Weights of a small GPT-style language model, trained from scratch on English Wikipedia.
Size: 11 layers, width 192, 6 heads of 32, MLP 384 SwiGLU, vocabulary 907, 10.6M parameters.
Training: 147M tokens, 4480 steps.
Each number is 50 + 10 x the weight over its row's rms, rounded and kept within 0 to 99. Layers, rows and columns count from 0. The size before them is the row's rms in percent of the matrix's.

# layer 4 attention value, 192x192, rms 0.0795, rows 185-191, columns 64-127
084:55 44 43 52 54 48 55 32 51 47 50 80 60 59 41 49 37 59 40 48 42 59 53 48 53 43 55 59 36 53 55 29 51 39 40 48 59 47 59 61 46 65 62 46 52 52 41 59 40 60 51 47 59 69 62 54 46 30 45 39 59 43 50 52
084:53 30 59 47 54 30 51 52 40 40 62 54 56 50 62 66 66 56 50 66 50 50 39 37 33 43 57 64 37 46 47 56 55 51 51 53 48 49 51 42 52 63 36 37 61 56 39 76 45 49 44 55 59 42 63 71 59 40 55 47 57 47 46 48
080:52 56 55 63 49 54 48 56 63 41 53 56 42 52 62 24 59 58 59 64 57 54 53 41 51 51 36 62 61 57 33 32 65 51 49 59 58 48 51 38 44 43 56 55 30 70 53 57 58 41 46 29 65 70 46 49 51 58 34 51 50 39 47 57
076:56 46 50 43 44 44 49 43 48 42 60 43 49 54 54 43 57 58 38 52 44 38 43 44 42 47 34 46 65 52 33 50 68 60 45 42 55 57 58 57 49 34 50 39 56 59 63 44 41 55 46 36 45 53 56 67 65 53 41 54 54 51 71 56
075:44 47 37 49 54 54 55 51 60 53 43 46 52 44 51 52 61 43 51 52 67 51 51 46 34 52 63 37 64 59 48 53 35 61 66 50 61 47 38 57 56 49 46 68 58 59 64 49 72 60 48 58 29 50 55 41 39 55 54 50 30 43 45 55
083:70 25 45 47 50 39 42 37 52 58 54 66 63 48 50 51 30 46 44 41 35 44 64 53 57 53 35 53 35 53 60 36 49 47 44 60 61 45 43 51 62 52 59 43 56 47 49 50 36 63 52 57 63 52 61 50 61 51 48 41 53 51 36 35
091:53 35 55 40 37 40 44 42 68 67 56 60 43 46 32 59 63 37 49 58 42 59 56 61 72 53 53 47 60 57 49 36 50 37 62 58 37 40 44 48 64 47 59 61 51 44 69 48 61 55 59 43 64 58 48 27 45 55 49 48 41 43 50 53
# layer 4 attention output (transposed), 192x192, rms 0.0791, rows 185-191, columns 64-127
082:54 57 52 66 45 83 49 60 48 56 53 51 54 34 47 43 57 60 45 63 44 67 53 52 62 41 41 52 50 53 55 47 43 53 51 28 64 61 64 57 54 56 62 38 44 63 42 42 55 15 65 62 58 66 69 55 56 41 59 49 35 47 55 52
086:39 39 49 49 36 57 48 50 34 57 47 50 69 32 50 46 49 38 57 57 56 50 36 57 53 37 51 61 48 55 39 64 50 62 41 38 70 53 54 56 50 58 48 48 56 43 60 56 56 42 41 56 28 64 56 53 55 46 38 71 48 40 63 71
084:43 49 45 50 62 45 37 52 55 50 40 54 59 72 52 54 39 51 51 43 39 44 45 61 52 39 53 52 42 44 53 42 54 33 63 47 43 44 72 66 41 43 57 38 59 59 30 66 42 43 44 43 63 58 53 45 41 41 54 42 47 43 46 46
083:61 53 49 45 54 36 48 57 55 60 43 67 69 56 50 37 56 33 50 50 55 52 40 60 63 52 46 44 44 52 59 25 43 38 47 61 51 38 55 57 31 41 63 25 39 56 59 63 21 48 42 54 47 68 47 43 61 44 48 56 62 45 46 57
077:49 43 58 56 63 38 50 58 56 40 47 45 38 58 48 53 36 57 56 34 46 47 51 40 45 51 57 47 43 44 54 46 65 29 59 49 44 52 50 38 58 41 39 51 64 32 45 68 66 72 30 45 49 32 45 60 52 56 43 46 50 55 40 42
080:51 60 54 61 19 54 51 50 57 64 56 45 52 45 49 48 53 50 47 59 49 53 48 49 37 30 36 58 54 43 52 65 41 66 63 46 59 63 55 65 62 57 49 58 41 56 57 37 55 34 63 52 61 64 68 60 44 47 31 53 54 58 53 47
091:59 40 53 54 44 46 50 63 75 57 54 49 48 73 52 44 50 30 59 43 44 60 51 31 31 51 29 51 55 42 64 46 58 50 52 17 52 57 55 42 52 56 31 66 46 49 46 55 38 46 71 46 59 49 57 56 46 60 56 46 58 63 37 42
# layer 4 MLP gate, 384x192, rms 0.0861, rows 0-31, columns 64-127
101:69 63 52 51 62 43 32 48 56 41 38 47 53 51 50 60 37 56 33 53 59 40 66 60 58 54 52 52 43 52 57 48 63 38 66 56 58 63 51 45 56 47 64 48 52 47 42 63 38 60 47 60 60 54 36 42 43 47 56 48 51 60 48 27
095:53 41 72 68 59 52 65 52 51 62 60 61 54 63 47 46 46 62 41 47 53 47 46 60 61 48 41 43 60 51 64 23 43 65 41 52 54 37 53 26 43 51 53 48 47 54 44 60 39 57 71 54 51 45 40 47 67 48 51 14 45 54 65 53
104:63 47 58 48 42 54 46 66 41 50 48 52 48 50 55 39 35 65 43 45 32 58 58 38 39 60 76 69 46 34 56 48 67 46 50 64 46 63 49 45 51 43 53 55 41 54 64 42 67 55 63 56 64 57 52 53 34 50 69 37 54 45 37 40
092:31 54 66 56 53 63 49 43 47 43 33 34 58 52 57 51 57 49 47 52 40 38 49 46 41 49 52 51 56 47 55 66 52 53 75 52 51 36 55 43 57 69 43 59 36 42 44 55 54 74 63 22 51 43 47 42 46 48 38 55 65 53 65 39
109:57 59 68 54 51 52 57 41 50 57 46 54 51 41 39 44 63 39 56 35 36 46 62 43 55 55 47 59 46 59 50 32 59 27 58 69 63 45 39 56 46 50 71 53 48 63 56 58 64 50 55 51 41 39 28 49 29 60 62 42 56 39 46 40
096:46 50 48 45 50 51 40 43 32 65 58 34 34 57 50 57 54 45 29 51 54 43 35 55 51 44 55 53 38 46 47 37 61 57 56 47 65 47 46 44 69 47 53 48 35 49 67 61 63 57 60 46 49 51 42 52 39 57 60 38 55 61 51 64
102:45 46 48 58 55 26 60 61 52 67 33 45 55 44 35 41 58 57 63 61 36 78 43 42 54 44 41 44 60 56 30 41 40 60 57 54 48 47 45 39 42 70 61 57 55 50 54 52 60 36 57 65 48 61 57 53 57 44 54 38 58 28 50 46
093:52 31 40 43 47 50 74 55 61 53 45 43 56 51 57 37 39 62 62 39 57 61 42 64 53 58 54 50 43 47 43 54 59 32 55 48 34 71 73 50 69 46 44 44 57 21 49 45 47 55 48 35 55 59 53 44 45 30 46 39 35 57 52 30
100:57 53 59 54 59 48 33 49 48 61 53 46 57 41 45 35 60 52 37 51 44 40 53 63 43 18 62 41 45 56 45 37 41 71 46 63 49 64 74 56 71 80 56 56 47 46 55 66 48 44 53 52 44 40 57 58 35 19 34 38 59 54 53 48
095:49 49 47 62 57 50 46 35 45 55 30 68 53 44 59 51 49 28 70 45 49 56 36 49 49 34 27 45 53 65 37 54 47 56 50 45 59 52 67 41 41 62 60 46 72 51 43 37 30 55 76 39 71 47 63 45 48 43 74 40 53 33 50 66
092:49 46 64 45 45 50 51 53 72 63 44 46 59 42 40 59 59 42 51 65 65 49 61 49 44 48 47 56 71 50 60 45 47 52 37 55 48 50 47 48 68 54 46 57 47 52 68 58 44 44 47 42 45 56 52 50 51 38 62 56 41 60 43 26
110:53 55 51 54 45 57 34 52 49 36 70 46 22 42 45 47 34 57 51 51 46 64 51 57 53 70 51 45 16 40 49 39 40 43 54 52 49 56 55 33 42 38 46 35 37 42 65 51 63 39 63 27 43 74 56 43 43 62 65 51 57 52 57 45
102:60 48 42 53 53 71 42 40 44 49 41 57 43 51 27 42 48 52 37 54 42 50 44 62 36 46 51 45 49 58 44 48 46 49 61 58 63 42 44 53 51 37 46 33 43 47 60 46 56 71 63 57 62 51 51 46 59 68 64 57 56 57 52 45
103:54 59 57 48 50 59 63 65 51 50 53 44 57 47 66 42 59 61 51 38 50 44 50 42 46 49 60 23 47 31 70 44 69 51 45 58 62 52 62 52 50 39 55 43 33 48 75 45 60 62 52 41 52 35 37 58 36 55 66 57 48 65 40 50
099:42 42 67 38 63 52 63 35 47 54 32 58 46 48 60 55 57 31 56 51 42 48 53 55 40 52 31 38 41 61 48 51 43 58 50 52 41 49 52 62 44 68 52 57 58 45 39 57 52 45 40 40 49 47 68 39 48 39 54 55 72 51 42 26
103:49 49 67 57 57 62 45 36 76 52 33 40 45 59 54 67 51 47 53 35 57 45 52 52 53 61 16 41 40 37 39 65 40 58 46 55 47 46 50 48 46 55 52 40 47 33 40 48 62 37 69 47 49 46 44 65 53 48 37 42 42 56 54 42
099:43 48 53 66 57 36 54 44 36 48 48 43 53 52 47 42 57 50 48 39 49 48 42 46 60 46 35 36 58 63 55 51 62 60 52 53 58 41 58 25 44 46 45 41 62 57 39 65 41 56 66 28 53 39 56 63 48 46 47 53 52 50 53 26
102:61 53 61 46 46 54 41 47 40 47 51 49 42 43 78 54 64 59 60 51 57 49 54 55 61 43 42 70 33 34 46 62 54 34 71 59 41 46 60 52 33 46 61 44 52 43 55 58 45 65 57 55 41 70 65 59 44 48 58 56 50 49 41 57
106:37 49 58 34 51 60 59 55 46 38 61 48 52 56 57 57 68 59 54 49 46 49 43 50 49 57 51 55 40 61 53 68 45 54 46 59 47 52 57 21 55 62 62 55 46 53 38 66 38 74 61 46 48 45 44 52 50 46 54 45 48 31 52 46
095:40 45 57 44 42 44 60 53 55 50 45 53 43 46 59 43 63 49 45 59 55 58 55 60 53 49 34 38 43 68 45 48 36 40 56 66 52 41 50 52 50 41 48 55 35 56 40 51 52 37 42 66 21 64 47 54 49 52 44 69 52 47 45 43
095:39 58 53 56 45 45 63 55 48 48 28 40 55 70 53 54 52 46 50 31 50 43 45 57 49 48 49 39 45 35 59 43 46 63 56 55 54 51 69 53 50 62 63 68 39 44 60 43 63 57 49 42 54 52 42 53 49 44 47 50 61 34 49 40
095:42 52 41 60 59 31 59 48 43 46 42 42 43 38 58 42 57 60 34 48 56 51 51 59 55 59 60 53 42 55 45 57 43 33 51 51 42 51 39 56 43 38 48 23 45 47 53 28 57 40 47 46 47 43 43 57 36 30 52 47 53 45 46 46
096:52 54 51 53 56 68 59 59 40 61 47 44 59 23 49 42 49 69 41 42 29 37 40 51 31 44 59 28 33 45 43 50 67 43 47 54 49 52 48 55 65 45 46 49 37 54 47 54 57 60 56 30 60 61 55 48 43 42 59 47 28 39 55 44
094:44 44 44 44 46 44 65 36 47 62 64 37 21 70 54 69 46 53 36 51 50 51 37 36 54 47 30 53 51 56 64 48 64 57 44 66 38 53 50 59 50 54 63 48 39 60 58 33 49 63 56 44 39 30 66 59 54 60 47 47 55 69 61 57
098:51 56 55 43 57 42 54 48 37 28 58 62 47 36 60 55 44 65 30 44 53 55 49 51 48 54 40 48 37 59 44 68 43 31 44 67 69 46 66 55 51 55 60 37 48 50 57 53 55 60 51 45 47 62 32 42 60 51 50 45 37 47 59 58
106:32 57 53 56 57 47 60 55 55 41 57 41 36 48 43 30 48 61 44 78 55 72 41 44 64 37 50 37 34 46 55 52 27 52 55 67 54 61 62 40 43 54 60 59 64 55 56 60 61 63 64 53 43 33 49 56 43 62 49 47 59 39 42 42
098:50 47 50 59 49 32 44 61 54 59 57 61 53 51 58 54 49 58 49 54 35 59 61 44 24 42 76 50 38 52 50 61 35 39 53 50 61 50 51 49 43 55 65 42 47 38 38 51 58 60 59 38 44 49 31 46 42 53 55 46 55 52 46 62
092:46 52 43 66 60 44 42 39 49 51 57 52 57 51 60 51 53 44 52 48 49 62 48 65 60 33 41 43 54 33 41 35 52 52 41 48 37 39 54 48 52 69 53 56 70 49 38 44 42 48 47 63 60 76 49 71 41 44 38 42 68 44 71 50
099:50 58 42 67 52 68 50 69 60 52 41 55 54 59 55 43 40 55 53 49 47 47 39 39 55 46 47 29 16 61 45 57 54 52 42 46 46 33 33 40 52 57 53 51 49 67 43 52 42 36 63 56 43 69 55 61 61 58 42 36 55 53 39 58
095:58 52 62 50 70 36 42 31 53 58 49 37 57 54 38 60 59 28 71 41 48 43 54 56 40 54 38 48 60 52 51 45 39 51 54 43 66 40 37 45 55 58 57 47 45 43 47 68 66 58 58 39 69 38 60 48 58 42 47 52 59 50 37 30
097:67 54 26 61 41 43 55 35 61 44 52 55 41 69 49 53 46 54 48 56 57 39 56 44 44 55 60 54 36 45 60 53 36 51 45 68 42 43 44 44 51 49 36 44 38 56 62 60 60 45 70 51 37 47 55 51 67 49 55 46 53 54 63 33
099:58 75 43 45 43 38 50 61 42 41 42 53 29 43 54 47 59 45 52 51 43 35 43 61 50 50 57 38 44 52 39 36 46 65 59 47 61 55 55 61 62 52 44 40 47 71 61 46 68 55 68 35 52 57 50 46 68 51 58 65 55 45 50 46
# layer 4 MLP up, 384x192, rms 0.0844, rows 0-31, columns 64-127
101:51 69 57 49 42 42 45 55 59 66 36 50 54 64 55 55 47 50 48 49 49 38 49 31 57 29 41 31 51 57 45 51 41 54 56 46 51 52 47 37 28 44 52 69 51 45 28 53 51 55 35 65 62 51 61 64 81 46 57 61 68 48 67 49
098:48 55 64 52 47 32 57 64 41 53 56 71 47 54 58 40 55 54 53 56 49 54 52 37 64 49 62 32 55 51 46 40 48 61 46 36 41 40 51 52 47 58 37 53 55 47 66 50 48 54 43 73 28 52 36 60 53 49 52 32 62 31 55 66
106:50 46 41 51 61 47 44 58 50 32 49 45 68 62 44 51 28 50 38 41 70 29 58 50 46 63 61 69 37 30 32 50 73 41 42 52 55 62 46 54 52 46 45 41 37 46 59 45 39 49 47 67 50 56 70 45 36 70 58 29 47 57 46 34
103:59 49 52 46 55 43 57 47 52 65 43 51 43 44 44 52 60 41 41 43 38 53 62 58 59 54 76 43 46 55 50 26 43 44 49 64 47 64 52 54 45 46 63 70 55 60 53 53 49 39 49 34 47 49 65 35 71 62 46 57 46 47 59 56
110:37 53 60 52 49 48 50 71 54 54 54 45 50 74 39 60 53 71 45 53 58 41 41 59 40 38 46 50 39 42 64 31 55 70 51 47 32 43 38 51 56 37 52 51 51 58 37 55 53 67 44 47 52 33 46 42 75 36 38 50 36 45 33 53
098:49 52 60 54 47 48 26 47 45 48 50 50 50 57 41 31 46 71 52 37 67 52 56 64 44 55 39 41 51 38 68 43 52 48 66 68 51 39 42 37 38 37 54 59 51 54 48 60 40 50 54 40 58 50 47 41 29 54 38 48 58 43 38 64
102:63 43 64 28 49 39 44 35 48 56 69 44 55 53 42 55 40 39 53 56 60 34 66 62 51 46 47 45 72 48 60 42 42 48 43 49 47 50 28 39 40 56 47 56 53 48 58 43 66 48 44 55 62 42 49 41 67 67 45 60 46 59 53 46
095:64 55 64 62 47 66 53 42 38 39 49 69 56 55 49 57 56 58 50 57 54 31 54 41 49 44 45 39 37 48 51 46 60 38 29 57 46 60 55 55 32 43 51 45 48 64 72 48 60 40 55 82 68 57 68 71 44 42 32 33 40 52 54 50
096:61 63 54 64 43 39 45 72 51 49 53 45 55 44 54 42 73 80 39 52 46 64 58 69 23 40 48 35 45 66 37 35 64 41 43 50 55 59 43 51 33 75 38 60 41 45 52 63 37 45 51 50 47 53 50 41 43 54 44 70 53 50 53 36
097:56 63 28 70 42 39 53 39 62 31 47 58 45 51 64 51 53 54 56 63 50 62 31 51 55 65 45 52 52 58 56 45 45 33 67 52 54 70 42 61 41 48 67 49 55 55 63 54 47 40 52 50 53 34 53 48 43 59 61 61 70 39 53 69
093:44 67 53 59 47 45 59 59 30 53 46 67 42 50 38 41 32 74 55 57 65 59 27 54 34 51 49 44 62 37 38 47 72 71 63 69 62 48 52 63 44 50 63 54 57 61 62 51 39 52 64 60 55 32 51 54 75 44 48 50 48 49 51 31
108:42 59 60 55 37 57 69 46 58 35 67 60 53 54 50 46 48 68 59 49 41 45 45 50 45 47 40 50 52 52 43 50 47 45 50 52 40 45 52 72 47 33 44 61 59 49 43 63 36 63 41 62 56 58 55 53 57 63 39 56 57 42 53 62
102:67 45 39 64 61 65 44 65 50 33 67 50 55 36 62 48 48 43 49 36 58 43 48 49 38 61 68 36 48 34 47 45 34 39 53 68 54 43 44 48 41 40 47 36 45 49 70 45 55 44 42 47 38 58 40 59 53 66 46 41 52 41 49 62
101:52 56 53 46 61 42 48 51 55 65 59 60 55 38 57 39 54 35 57 51 56 61 39 53 41 42 36 45 46 52 50 27 60 44 52 38 57 24 51 46 56 46 62 69 58 54 54 44 62 41 49 61 42 53 60 62 57 60 43 29 63 32 48 32
102:46 44 44 49 48 47 65 43 56 52 59 43 47 33 63 52 73 57 63 43 50 44 38 58 50 55 53 53 43 40 51 59 73 54 47 46 42 55 52 36 51 56 51 41 80 47 66 45 56 56 41 32 47 56 62 55 58 44 32 34 41 49 38 48
104:65 55 47 60 59 61 45 37 37 54 43 38 78 52 40 51 57 47 47 37 53 70 54 51 35 55 48 57 42 50 59 30 38 66 66 52 45 45 53 39 37 41 48 47 41 57 58 62 51 52 54 57 71 61 35 61 64 30 49 53 58 64 47 44
099:43 64 67 61 47 38 25 43 49 38 50 54 40 34 48 63 39 58 40 63 46 47 27 69 55 51 60 40 58 61 62 31 64 44 53 48 50 49 50 64 63 36 37 61 55 45 71 54 54 60 59 55 45 45 37 56 54 65 58 51 48 62 60 49
100:58 54 42 63 61 37 48 42 61 43 59 37 53 52 49 33 54 50 35 32 37 66 61 44 51 35 61 38 38 42 52 48 37 58 49 46 56 53 64 43 49 67 43 55 46 41 59 39 53 58 56 55 48 58 64 42 48 28 48 39 66 51 59 52
110:47 48 58 40 48 58 58 49 50 68 46 52 55 52 53 58 47 35 48 28 49 49 53 31 44 35 52 38 53 48 63 54 41 42 47 42 53 46 53 63 54 42 31 39 46 48 38 51 55 59 37 34 45 59 37 56 54 40 41 56 42 45 52 36
091:59 50 57 44 56 45 53 47 63 41 58 41 74 46 40 67 81 39 40 59 53 48 66 45 57 31 51 42 47 43 38 63 32 49 53 49 49 43 68 39 49 55 55 40 22 53 39 47 39 44 44 35 50 51 51 55 46 55 53 53 47 54 69 42
097:43 51 62 54 51 51 51 49 47 40 66 43 51 42 47 56 58 57 56 56 51 68 59 51 56 38 37 46 62 55 63 61 62 58 64 30 53 62 47 55 60 65 60 39 49 21 48 54 25 41 34 47 53 54 60 43 57 52 55 43 46 56 45 40
096:48 29 45 44 53 60 45 47 51 52 43 46 45 54 55 54 59 50 59 59 60 57 42 79 61 37 64 49 44 40 48 50 51 48 41 38 56 40 55 43 46 51 58 38 63 51 25 64 36 44 50 45 53 59 61 28 40 44 55 61 59 66 47 49
100:44 59 40 30 39 55 49 46 42 42 60 47 59 45 31 56 38 69 49 45 52 60 49 56 47 56 46 44 38 41 49 42 58 51 69 52 53 67 42 21 38 23 45 52 59 51 56 35 40 51 60 65 53 55 50 21 29 59 45 60 49 48 38 45
097:40 37 67 51 46 49 49 57 45 27 44 44 52 64 38 53 45 41 42 38 57 37 38 44 42 39 52 42 60 50 59 54 25 46 36 33 41 53 30 43 65 47 63 65 58 45 51 43 53 65 51 47 62 54 54 47 47 46 36 20 53 70 64 41
097:60 35 39 64 66 45 66 56 53 38 62 45 53 61 35 37 53 68 50 75 47 43 54 60 45 56 65 26 22 52 50 52 51 46 44 54 51 57 49 56 56 48 60 40 46 32 47 45 41 61 62 52 65 27 50 45 54 59 38 42 49 54 41 38
105:51 50 40 34 41 59 43 55 41 35 50 45 53 46 47 69 62 48 61 19 48 49 45 61 38 61 53 41 46 53 44 51 61 65 48 40 41 70 44 49 31 54 41 42 34 65 42 55 57 55 55 51 41 57 45 43 56 55 85 46 52 54 32 55
094:43 27 54 46 42 45 54 60 54 64 38 42 42 54 43 52 45 49 52 40 30 78 37 70 53 57 41 43 38 44 57 51 50 58 51 44 45 43 39 41 62 57 42 44 69 54 44 40 39 59 66 53 39 62 55 45 58 46 43 49 54 54 44 60
099:49 53 59 48 62 64 49 43 59 50 36 42 54 70 54 57 55 24 63 62 37 67 31 36 56 43 63 43 62 54 47 38 56 63 57 49 43 58 51 69 61 66 61 56 45 58 49 64 42 39 49 49 41 53 67 44 49 49 44 51 56 43 66 47
102:53 36 64 39 57 50 62 47 35 55 51 35 50 52 48 54 56 48 47 55 53 60 55 53 58 69 49 43 52 55 64 51 57 39 34 58 54 36 45 52 21 53 41 54 44 52 61 42 40 57 31 52 41 46 46 52 51 54 36 63 42 39 26 57
106:38 54 61 54 51 51 34 41 54 47 59 55 54 68 46 61 51 58 30 70 60 53 58 59 54 52 51 61 59 67 55 45 62 46 69 45 43 48 65 60 43 40 50 47 59 51 48 63 34 39 52 56 48 47 36 44 41 38 48 38 36 48 42 53
097:51 42 51 52 45 53 58 38 60 47 46 59 50 53 52 60 62 52 75 48 42 64 40 46 63 66 32 52 65 57 66 51 58 48 63 60 45 55 55 53 48 59 59 34 53 55 28 45 52 44 55 23 52 50 41 44 47 31 50 53 58 51 50 67
099:45 49 45 46 60 65 44 47 60 54 52 54 51 42 46 49 56 60 44 46 43 65 39 55 55 33 49 74 44 34 47 63 58 44 32 60 41 57 51 44 55 56 51 31 52 47 54 50 48 65 46 51 45 53 50 42 54 49 51 41 62 33 59 52
# layer 4 MLP down (transposed), 384x192, rms 0.0797, rows 0-30, columns 64-127
102:55 39 45 54 39 51 46 43 55 49 60 39 53 47 47 49 41 40 51 67 49 34 61 34 60 36 51 49 50 21 46 60 57 61 56 41 45 39 41 48 48 58 47 64 36 38 44 60 44 34 21 45 44 47 48 53 43 42 57 48 51 53 46 49
098:62 63 35 44 50 40 34 43 47 63 55 65 55 34 47 48 33 43 31 40 64 49 55 54 61 39 49 64 64 67 66 43 61 56 62 52 45 54 55 38 28 37 63 57 53 44 62 57 40 45 51 42 57 34 41 44 48 45 54 37 40 58 63 52
102:56 49 62 58 45 49 54 57 50 52 57 47 56 56 59 38 35 46 40 30 54 55 49 38 52 52 63 64 54 34 40 56 83 52 37 48 50 62 46 47 54 38 54 48 52 45 52 40 54 62 37 46 30 52 56 42 60 61 62 33 42 51 45 40
101:46 56 62 51 33 63 45 56 57 47 61 44 54 48 51 50 43 51 56 60 49 54 60 61 55 52 36 49 57 48 58 38 64 62 63 51 23 56 48 36 59 63 46 36 44 47 51 49 55 56 83 48 47 48 40 56 56 47 51 43 49 46 59 33
104:34 64 57 42 49 45 55 55 47 38 52 48 51 54 65 42 48 63 54 61 57 47 39 79 53 42 52 50 51 36 61 56 45 67 51 43 58 48 54 44 45 42 40 48 53 41 48 42 45 67 69 50 42 48 61 43 54 45 31 46 53 61 57 61
100:64 55 44 47 59 24 46 35 48 66 46 51 37 55 37 46 49 44 49 45 49 43 53 47 32 61 44 52 43 49 46 44 68 61 48 52 58 66 56 52 41 42 67 56 43 48 40 57 39 51 88 34 49 66 43 59 67 54 50 44 59 54 43 44
098:49 42 56 54 50 53 66 57 42 52 58 49 60 51 44 53 57 61 71 67 56 57 34 36 42 45 58 66 61 70 58 39 40 49 49 59 33 43 37 62 43 53 50 31 50 42 49 47 60 51 77 48 48 47 50 42 54 47 51 43 47 46 45 45
097:46 49 45 47 39 52 53 44 54 49 62 50 58 36 29 26 41 58 35 36 37 66 46 57 58 50 53 54 48 53 49 20 51 56 52 43 44 58 50 44 57 43 72 56 45 44 43 49 38 59 86 54 41 49 57 42 49 57 27 69 42 49 55 52
095:49 38 52 61 59 43 49 52 52 63 53 46 31 47 60 20 49 41 53 45 36 49 56 45 44 38 64 35 39 30 36 43 57 42 51 44 42 53 44 66 50 51 29 52 63 55 37 47 29 55 25 45 48 44 55 75 44 42 35 37 39 35 52 46
096:58 60 47 46 49 30 40 45 50 49 51 68 69 44 62 62 49 54 55 46 65 46 49 39 41 25 45 40 44 35 53 53 44 52 57 63 48 50 58 38 62 38 57 47 52 51 59 31 59 56 20 50 68 57 60 55 50 39 53 55 69 39 52 57
095:37 48 56 54 25 62 58 49 52 62 62 42 58 43 44 52 49 54 64 48 42 20 60 38 57 49 32 56 50 31 52 61 56 49 50 49 47 30 41 63 59 49 50 62 50 45 48 39 50 29 42 61 54 45 48 54 46 49 52 31 57 50 37 44
108:47 61 72 63 55 39 57 59 61 49 61 55 67 42 31 59 29 64 47 59 53 54 49 67 46 49 47 54 49 57 37 53 42 45 56 59 37 46 61 58 44 54 29 58 44 53 17 53 24 61 29 67 54 45 52 58 66 55 50 53 54 51 43 58
101:48 47 51 65 54 33 59 62 58 47 48 36 52 42 62 43 51 50 52 39 72 64 44 60 61 48 53 53 54 54 40 28 39 34 58 58 55 51 36 60 42 55 42 66 41 48 40 50 52 36 43 47 32 50 51 40 45 65 51 41 59 43 52 64
101:45 53 60 36 50 56 53 40 44 69 67 63 52 50 55 38 47 33 47 59 66 49 33 53 54 58 56 61 55 43 44 55 53 37 39 52 48 41 60 47 49 60 51 50 52 56 53 57 55 45 47 49 36 72 85 52 45 47 33 43 66 36 45 54
100:62 60 57 74 54 56 45 66 44 54 56 56 60 44 44 31 48 50 57 46 38 52 52 41 32 50 54 55 53 60 47 59 51 39 41 48 69 59 49 65 42 57 63 41 46 29 37 52 40 69 39 52 77 35 50 69 40 69 53 35 48 29 65 57
106:45 49 46 45 29 41 57 56 58 55 53 44 66 42 50 57 54 31 59 63 37 55 53 58 39 53 56 47 55 44 50 42 54 44 52 43 42 41 57 62 39 59 81 41 49 73 68 64 46 38 28 52 40 50 52 62 25 57 49 44 63 59 50 44
101:41 55 39 53 41 25 66 61 45 52 53 44 45 41 45 35 65 40 61 54 36 41 54 54 45 60 55 39 39 50 55 35 59 48 43 40 48 40 50 48 45 58 41 58 61 69 63 53 48 59 44 42 58 45 59 50 40 76 62 51 58 45 54 32
100:44 51 43 57 48 49 40 53 80 37 53 49 50 50 44 42 40 27 43 53 37 42 58 49 55 34 45 38 49 64 50 61 42 33 46 45 38 56 57 47 58 71 60 46 65 54 42 57 42 39 54 48 60 53 57 48 46 46 63 27 58 43 68 45
104:63 52 52 55 41 55 48 54 57 52 32 43 54 52 60 55 56 31 62 32 64 44 41 25 43 55 43 52 42 52 49 38 51 49 47 40 55 49 57 63 44 23 45 33 43 47 46 32 57 56 74 52 49 52 44 57 47 48 44 49 32 55 59 56
095:51 60 59 50 48 53 61 49 37 28 51 40 55 33 37 36 63 38 57 60 39 49 75 78 53 36 40 44 57 32 51 57 57 41 57 39 53 47 24 44 56 42 61 52 35 53 36 60 51 40 27 40 37 53 48 56 49 49 65 48 64 42 62 49
095:46 40 46 41 44 49 64 51 39 51 45 82 59 43 41 44 47 65 53 44 56 38 64 44 62 48 54 52 49 62 37 53 54 39 52 53 51 40 35 43 43 39 55 32 46 52 49 33 56 63 73 33 56 30 56 45 53 44 44 46 49 51 63 43
097:49 54 52 48 45 68 42 36 52 40 55 48 35 45 43 54 52 54 35 49 60 51 50 61 49 35 77 41 50 34 42 42 55 45 53 47 53 51 25 59 53 78 56 58 55 60 51 52 50 36 64 52 57 69 43 39 40 68 68 48 47 42 48 48
103:57 42 56 39 60 71 38 47 35 76 32 50 61 36 56 61 59 55 38 64 39 37 59 44 49 49 58 44 46 48 41 39 68 46 56 49 34 62 47 64 51 48 39 44 40 48 64 61 50 43 51 46 47 42 53 34 43 62 65 35 46 46 50 59
099:45 53 31 57 41 53 46 58 41 42 49 63 64 54 57 62 58 51 80 53 44 56 70 61 50 39 54 45 54 57 58 44 47 46 60 52 39 58 58 44 47 46 69 56 43 51 46 61 51 33 56 36 66 44 41 42 37 38 45 61 55 63 46 55
099:54 48 48 45 62 43 59 50 58 44 54 50 51 34 30 28 40 54 41 53 53 50 59 51 38 41 57 61 36 52 42 54 40 47 45 61 67 46 71 49 53 37 70 34 65 25 53 48 41 53 54 57 49 45 44 49 60 39 59 43 51 52 54 47
106:64 59 39 28 56 56 51 40 53 41 46 34 54 55 62 58 53 35 66 48 45 41 48 51 56 58 50 52 62 57 42 37 53 67 53 35 45 61 69 59 60 54 48 45 41 46 42 37 44 52 33 42 39 49 41 37 55 50 42 39 55 44 48 46
095:52 50 41 58 68 42 51 55 53 65 58 58 37 59 40 58 30 59 49 54 54 45 73 42 38 52 62 42 38 58 45 41 55 65 49 42 65 57 42 46 46 42 60 53 47 48 44 42 48 41 55 54 51 55 46 42 59 48 43 52 67 50 41 41
100:65 41 41 49 46 47 46 38 29 30 55 50 54 43 67 47 53 44 46 48 43 41 57 57 37 42 44 42 41 39 48 54 39 68 42 53 65 52 33 44 52 53 65 52 49 53 55 53 67 47 45 44 36 57 47 50 42 60 62 45 59 53 65 73
102:48 40 46 49 30 54 55 27 47 50 72 63 57 28 55 67 49 51 49 44 58 29 57 79 76 59 54 53 46 43 42 39 42 43 53 48 42 60 47 45 50 45 53 55 51 44 58 39 42 31 49 65 45 48 42 49 68 50 39 58 56 53 45 39
106:49 45 48 38 48 53 40 62 61 35 48 34 42 57 51 57 42 50 43 39 37 51 40 63 51 43 48 52 29 53 58 48 49 48 55 50 37 50 66 41 67 37 32 52 48 66 36 71 58 46 61 34 63 44 52 42 63 51 38 44 47 59 59 50
097:51 57 57 45 50 51 58 48 54 64 57 63 49 41 47 47 54 41 62 48 43 47 45 48 51 50 50 65 43 48 55 51 56 57 74 62 46 52 60 42 61 41 59 48 67 54 52 61 58 41 58 58 57 32 29 47 63 44 48 60 70 59 49 51